python train.py --num_hidden_layers=11 --hidden_size=160 --num_attention_heads=2 --num_key_value_heads=2 --head_dim=64 --intermediate_size=448 --vocab_size=3932 --hidden_act="swiglu" --norm="rmsnorm" --norm_place="pre" --norm_eps=1e-05 --positions="rope" --rope_theta=10000.0 --rope_fraction=1.0 --qk_norm=false --attn_scale=0.125 --bias="none" --tie_word_embeddings=false --parallel_block=false --extras=["capped logits"] --init="uniform" --init_std_qkv=0.0445 --init_std_o=0.0 --init_std_up=0.0445 --init_std_down=0.0 --optimizer="soap_variant" --learning_rate=0.00821 --beta1=0.95 --beta2=0.95 --weight_decay=0.056 --lr_head=0.00729 --max_grad_norm=1.0 --warmup_steps=200 --schedule="wsd" --decay_fraction=0.856 --decay_shape="linear" --final_lr_fraction=0.0 --batch_tokens=[32768, 65536, 131072] --max_seq_len=512 --doc_mask=true --train_tokens=153800000 --max_steps=2368 --dataset="wikipedia_en"
Each number is 128 + 32 x the weight over its row's rms, rounded and kept within 0 to 255. Layers, rows and columns count from 0. Numbers have three digits each. The size before them is the row's rms in percent of the matrix's.

# layer 4 MLP down (transposed), 448x160, rms 0.242, rows 41-67, columns 80-159
104:136166139145101125114138151136163109102075172139249129116146167140122105147119136113118095136120171073139133133120142117089065122123106122085116089096166136130142120158083148125167101139134149180149128079131138164162074129130074163198123161
101:098090192106193140194121073134122100181158132115137143131154118112109161137132082084122122184147139142216133119111135117149140116131186090151135077118086084097141135132117148095178081132139129108117152151097103185136096120090157120112142092
111:139112188154106060087093110112103098166128106167095078148111119132094116146107111115166160128128161115093208235138085124147093087089080132166116145133109171085144147101157182118148152164150148147155110138090086172098125098205161084099108128
102:138156117114062134136107162141195141131118145062097134125112150155111122128144081081080151167100081075117153077092089151118151160108111163156005110183150117169131208118140179058085128118125092122149125101124168152082143052110161101078124133
102:118144138108127128145097142119101128108177162156142124207075091145144100101134121143205110154123084115113157120076166113110166162091087141073066073124155090195139124197138122096130158127112134175143095144160121167091113171149167128127223180
109:140161126162116117130119173099085113112097144138168109165183180126081116070131088153188115088087144140116113058117130114086175141058179113098086089114122132157143106128159180087085092162064193110128183119135146111115144174123093105132148137
084:200160170087137077144110074133116151078131129112160151135116205161151107087108108132153164151164113145156132084115161093128180126112129154141173074104138125117143106099139075079116142156163162182162098126148139135157177146129095120081141125
104:130059159123105175093175162090103149136115169155150139164146135159104155116148155098140172148078124121071163159109114138132142146108136098145116153088130134131085126092110099136107114111106113195145166072170164091131124109089205111114162099
102:157156132115132112139184075147155120079215174152168122153198116236099139087158165107126093104125111076121140186169133167188144147052097088095155174054179107193109104104080127148142101155140134150095151126069152150124092125111199086117133087
101:139108151104141165088158159157118111091138130155175173175123170149179117149155161101135170151139082146153078101108078145122098112107134130144097170153132183092109073140145092139114061121076152122129106137100157133152106141177119101174130166
096:095071155094144107140044113150123108141134116108130138175087114106122124149100116170102056110124190194074128154121120131142147149145140145194137161112174158104119128118161104141174080144155135137129068157122130156113119161174109110115095118
099:099158134116133130161117144158115143120170109149112134132137139126107171083074153118156187163130134103110122088182124079141159148123135120145140164145149181098152081120087177130149155104103110148092113081145098108099198147085130125116087065
099:182160128135140162158159095089120074142163135126130162120065135114104130113154097162135101165138109178058128028118123130117161087081070091107127109158100155105085166090112167111077173179147140153173131117126117194107183143137136128127122174
113:166136102152092121128137046122089150111116149127157121195081151144166178093145160107091152169136125117169121092118165101155133168172173095106210160099097165152171167076116093159162107179067131138184147134124158179094151120131115109158111143
104:096077120087138161123126164070117126159143162133144143150162121169155174132126096130120152149104124100152132129130190135180146129119130102141134064115176106147131066119109119166091127074095133167066108078106095125121125132164145160148099073
094:112110116132117119126133069092122083122176123118143165087203086107093128130181181080134165118142191101155132040088123091084136125093114144140115110081120104171157162129100101186111154113173131194102147144120120172082184148097134119124143167
101:158173178093121094089137161160092106148158094159151173135117104129151159121095107040131142155128131115152159128042090142133143049117124103094116139157175081131046077148149169126178122112157168087160108121139123175130097120084182144102150140
102:146147091191188137134043062107121147144133077176155169090106162100129098140132108116182136162098182141081068129102192132165171151135141069134130116121147090117175147135078151152086117189094135138140078161136158117075190117142134150084098111
100:119124091068161109102123145058154117108119142147096095085126143180146126104083168108107108138138112088118160146215103102155107150163137122142158152182067152147109128077127084121136123134078118136089101159111101109119107124109090146112132126
101:119141145136126104127116119205077109155090116169101116148121135149145185059078137111116145129083119119109105099145103094133168130148144176151127143177087106095129093114178171160126206147107150080147127122099155133172081140095110159139078133
106:169142094091132167041133106116178082129036170146112089185094142147142143157123102053123139161143059136150167154104192185110120111106100141126104081177118112129121099159135146117118168154114067188114136174105092084164157068084143108105148110
095:088128150142109123095123165121177094111094128118164128084098097163147091138090118078125125101106124132165120139107124158063164139135143094169126164150155151164138162147200116106142116092124159100143124127085150104220180161137160164155133128
097:172138110143151142134117156081206135150180108179082108165110146124143085128121147128116133129118135100173087091141104101123150117077101074104107121061131134137123081207108160070157087115120148095196174128175128185162084118100132153088153164
094:131126148153173124098115127032195075102091142089114108137184126169137137096151124082100119146069114126075089094101174133155127170131114090102142108071123112156141119120137146115088081166064132136116151136093159132145129159125149187096143100
096:129102051113168099138108109172104139113099151116083140175097168178124076082127085148115072085119110113116136112089172114134087154139145126143140101168110201149131115126115107138074153129136134124164154082104133129083159145095123103152041074
104:105103196148136084112140145110139105086099140136153134113148159162125128139167181115145144128097130137097140183122197133099143119179099074089102168103121132051139085062178137172110160158159126193133125082172056177125147145155107084125118123
103:185138120161135106102167161086162155123156109113152117174158123128172139125098118093149145071094114120095162127096069125200148126164093093201129146121116101179109111108143148102140144110094152135157130152111104123079103095093157156182132141
# layer 4 MLP gate, 448x160, rms 0.275, rows 42-68, columns 80-159
098:106156164156144156065151107203119121091124216070129174142199160160110113135078073146125084180098161120114116128065086126130165125114155135091117048124121156128145093088111139142178133132137122137168167058108149161085072145115132143129125128
084:115153122169141101182111125130069138123218147218073108189095079049154148152116100130196154098108103129126095159144152093182087087108130117192112137099106101110074107118118142135125156135125184144114086153155104149102160160140142207071042105
106:129126089089122118147115113157119147103112142083168128107123116131157107168106192098183140124151105206086102122151120113140172142147155164103098111109115133095099208166123128127111130079072133173140096165127175126140151106138156095073127126
108:127154074119104140118132128175093130165156120117097150131142151173138117150096104106171149140188107122100070141200082142095143077168171135124157151125089100131112144142107171152110119081180083145084121186141161048100184120183123153103090123
095:111113100091072126058199185107107172135074124110143149114119165074125089126205176133147081077109184151133175092120171137137135110111141099143164149163160065168148173162109084142129168184161132163099153095126143091139106158099155091090123109
087:116082178088131180126139185130140131117161169151076067169113131103140142161140107110185157107095113086180204137121125130163155160108129221143096115111130126141153132122147152161146127059009133192076131111183110132194120137155123192168138141
110:112114122128093183126148188128142130127090152089175071123184176097154146081158078130175128147149117153183146158127142119152134125165170151118129142139135143100115107087141099107119105149195155116125111165160099130118102193185173083135085144
101:126164141173095083080129163105069153138102082173190138205130148194074105145142085067161138131124092119131125153200107137111080153090093113090109098093130088109156128114137113157064171122161062108138129091120104114110098151144126079122150129
099:200097157129110130142114101125160153147108093154126101136140144062115079110185182148130164165095093109092145106088104149117114125075126107096116054104158125118123137146088073065134141123112123056129118122118128102153185097159131137188111162
099:166133105114122059194137121131118135144095143171141146142120146149171030098112184147164118149158135123160157079118078154125159098091108130156097161166118098172141131104157126088067161087129068078127207113090168155103113086121129148109116151
112:183117113136081068114165168104151114187156152097145181170048139142092115141155104070099128121124145152128126159128108094114101123187131143069140121091140130140131110101121110098137084039124103056146133126111105081177093097115052115097128164
091:111118143113109173138121147146152093220165146182044156138148103179135153109136105129122146091108160181115122119137112136105152128097178123113155117130117106119111188180173155117084106129110174108129164192086115102021153143116074182118122142
082:137155186128144074137135140136121135125067142152135145130232134111089134122100107099155100114179136138145168130158110077102098104095157068104155178132140105093140106124064083158126085129083038121169121127161112140171163137132141123170141101
100:109128117100146064114107108129122181097145146080092106127107126150122063019084140077136153112136133141166081067182192079113127077090117120114151172131160149107141172141096182043101132109081119122108167107113101144084065076186132146114105118
089:118160171151149103177154123112103116131130079091102131094171132163137156112201165156151106169109210118180124126112124137095116057166095138095170067159190127131100055136130147129076090083125144049158079096097126079083151117126110101106161133
097:092081140121117111164151104128138129131153069185123165141087116158142138097157089149150122119090130172172125125128138125138120122235132157075130174181150054136144121134106174071131109110176083200157175114131143157175137095147101101113133138
092:167094177132093130131064140156133156176170118068199071078179161092096102133181129130098096141133103129066101141157044093126094152120104141128124200145158080158099125108079138116131093150124137107159129144143183119110153106146117169149095152
092:137163116151127166153157133085119120137126120144089083088135166100126148064136110132167195120175154147121114121092097114100133109122145104119162134183106025105113167133148112149128150133102096096196124161111134145144172112089167190139163119
096:141162159094140091057140090114123132127140136140134135166163134133117149118144164070140131160180120121135099152164196112132102150085139175171101119152138090161140119075083124142108134095196115076170108068132138154113138190113051178134143115
103:144157128090154166083128141093159111081104109185160110148088099113127154126095107097132145124100079144126160197167172175124129101118082081118210126162163153129105122101139187143145168131115051211131137116148135101144110132109170125127181136
102:167119097108104119083153091077125131129160088142150158120147151113122133119090168076159139115102135140141120176109118134154126153162193143179159125120130126036190135101095137131153118117152119081190133103102152133157138072158139160132159155
093:145189121138138176127152159186124072174109128129108106051158180167098138092117149178174165112132147099125120156138126091092097132169156157118184175089129151144138143102172123100104124123142091103129068158183070099160105134101097169085100101
101:150099150178109118119145219134104139168143157187168124089132137102091124130149097109140123104104179139100075119112130139150152112100130113064100118152134137138160137137043154053090093134095112090110073128155142131166150098144175141122081147
100:096123118122146155183084107165115106075132094102146192110125117079116159133170142164102142147129142067115123117138120132089087115115117179121114132106119117176128172128131081108115119077142046087156161102097117183121134132131134108146146149
106:097162081126158129069089105109149168096148143172167156130126112156178083143126091153137150129166133099120139141133133120117098116171163111136071131176131102095160146164037206092097107141129057169133119128107114150097158103127086100111179065
089:123123135116131159101121153113105172144113172142129128149102142159153159136102088149101136201122136152169154143126150071147153145103172153123108167171101162115120122157147135092137130120150116151046106052137146107137152151116129081178123170
094:091164115130149133128069098125132145138155217107136125190158048139092106147135140114097128090117169080128091066111200054159169094137163146166144125208163147212161114143178134110117149166125114078158199129173146084113084072112120190144112151
# layer 4 MLP up, 448x160, rms 0.268, rows 42-68, columns 80-159
105:128154141135146164089164097143109170106056113056102121121134150133141200144091121178115127183134151106187093149128149143142154164075123108126203118065114150074086052111184127176151134174112080136121122108143109155083193147129126141131099094
095:128130155129092131131164102102078101064082143170151067139141145125133119099122125098221133187148147083098174146165117090159105119087077165134124091132082075129105105165121133135113143105101117056155105123149125122076170110168130169095015129
107:124109125081125116178140150113180148170126147080094107150131117129112063149085133142102148128122101142089116088119134102121121156111094181173008151152092100075140171117149131114109100118053054157109143148080175156070143092099158090131159128
098:102127179121094135081118110101122158074119197074140072193111149159174098089101127143116103197102112133108077140135090115110120129119110156138093128171155115131130137131172131122166151189093126086094172136129094063081094108101177094143097152
093:121098131131179156152179099105103132147119071145094168093112116109163150150079153152106143172140106107139137123127107130114041134178124147164113146164106081066100169116135136123133200106133092170071084094115101112064172085142151166108158114
080:154091194066141151145102184126152154084154208167071111136130176089127080139138130125149179156091099107142199187160106122178147182095172161147080069110172128172123100079159177165134146117047142173142150123151135140141132141123109192135145111
108:075132118158100111099195100150198145136093100124168100132184121119137076083145093102134102149118119096109181145126113158105103100140167080123144154136110093111138091111106149155130113143173144108119117124119100150067095173170211131164155130
102:154133149132095104123177111157117116128111211111125170123179121190143164131140136068123137095106161091069087177132118169101132063115157127123103185104147139092120116079144120134130135194139147181146170153136164145107056088143081135110110092
100:110109167138133164055118094140130172154192115189155142097102111100144083176138111145132176122130157118120071110107118137122153199109086107127118109142105121099157106159148080069065146116138194162109125113092073113128134124114053123117192170
100:192163155134147094145126095100107112036160107180167149146159106183110145133118191075102078101131123056105122118132120114128150074176091111122090106143152120132148160159076140060127146123129081079120137140097114074099140111189110123067151068
105:102122110115131148122192093133124122121139109137135126106079137154118126058054119088110137171153102124141107143199174098122103103133086138166145190094094144158149194118109103152184088158122155114128103125149142116117106148168089098080099110
102:101101124106153182099113132139077139132158168180078121098184120161097104133126077153166106135124085137129084128123131166121181088107146123137103111111078119149091105126170135176151168157186170030137146175153072166075127160144126165096135194
106:150103098174100099102228077152098164083142200073161143167092129161172128137127137095078070154105065103146123164144118120155137108073153059175106145139146109154138169109124152128165158178093159128172097190100161054078123171187112155148150161
107:065102170163115174124125076153051086107139121136131158125165106108102128134136124183144163107107102070206141144161170072092120172154078132193115117141124121149113156114152132093157147079134148080117131138052148111120087118110147127114139163
093:168133136097133104182111106135110144126165083132188127129129154115124110141115142113066129137106182133148172100077128121105096123147116106097114026139184128129120076141127141117163105156182189048093156155139103167113130104183170160129142134
099:133105150100128150133157088071135142137126132078153103097173139114200160134111151108111155112185114135118180128148158162148108172122152110108080128080165188147134079119126087144139102199151119045092142165119054089109098125066129156076123091
099:195126194112133097095099148158146150145117067111130118095105167155079055152157104147138150125110112162084108124112129128128155148140090204133112164153148106065175138082082091108094095155109104138157118160131205091111157095143116124177104101
098:191145129132118163152124145152151133107102124057137108131125111155052144194138105111101089155134095138141132131189113111164073143192096130104175127109128116134115107093094124183112132118169099128119100085112112141092153162174165105136145180
096:154133115175114124132122138158100122200158153091094105110211105144146120166158219117149158143062162135187138206146153127179124103074133144085160127112082144098127168138109062132152077134095119110113105087150137121153136106117093167103143095
107:150094076131113138110130162102140125125123122124142100126081151219141161177090078084126045106154147143145190187126190111160146120114119120140191131142135104188119105108141094110120181202120089184130182120133130139135148156134178077098101134
100:113104133079153144065149103098130102127195123117105130148171128111133113073114204151204147074112166124149137155102114127136121184168139128169098101129122147094180094146086140143172075106112127101176160055117108150141121043155142153117149151
092:128138116152144118167149060165208112096126109102172144167109067072145090114141166152100160165142151146190130170102134183092155094086118132174162120161111108139110190175102226116137150110153153117112106126165154116115173185149153051099085106
091:174079209123154150121108144153090102103092100167141179103146125100093134140091118115089148107096099091116080125115160115159099122087118096116151162145111136114122137144084188080073080158122099171112127116136183134110203093130139149081100100
093:159175155157140108124115176111115128192139170139150134088134135145065128155159140103058139124148093167198146109090112080122178137144163134085115119127090113126123127137122092168121099178081096124104144161088137154110145117132154152132162097
100:123164103099145112049100165051126092166138155130167156150168116103164087123127130109068131128123109113137119135104156175160131136180156114129151162162122129127153105154099127081162115169095096132146109163063096103160157102085079115110151038
095:136098143166132160147125123099136161110131151098138113095109096115117073131094165121157156101153105133115122122169134184145175174100129111128069210144122176103137107150157189168130109135057103121174135179117155131096133137101175142136109126
091:140093116118116139078119182091160149138122046155079129067170190085138144112138153121113130152100154072102133080139133136108109133096118123123106105108098176109056164096049103121150105062047185151152118078164164129085157144185147107181146142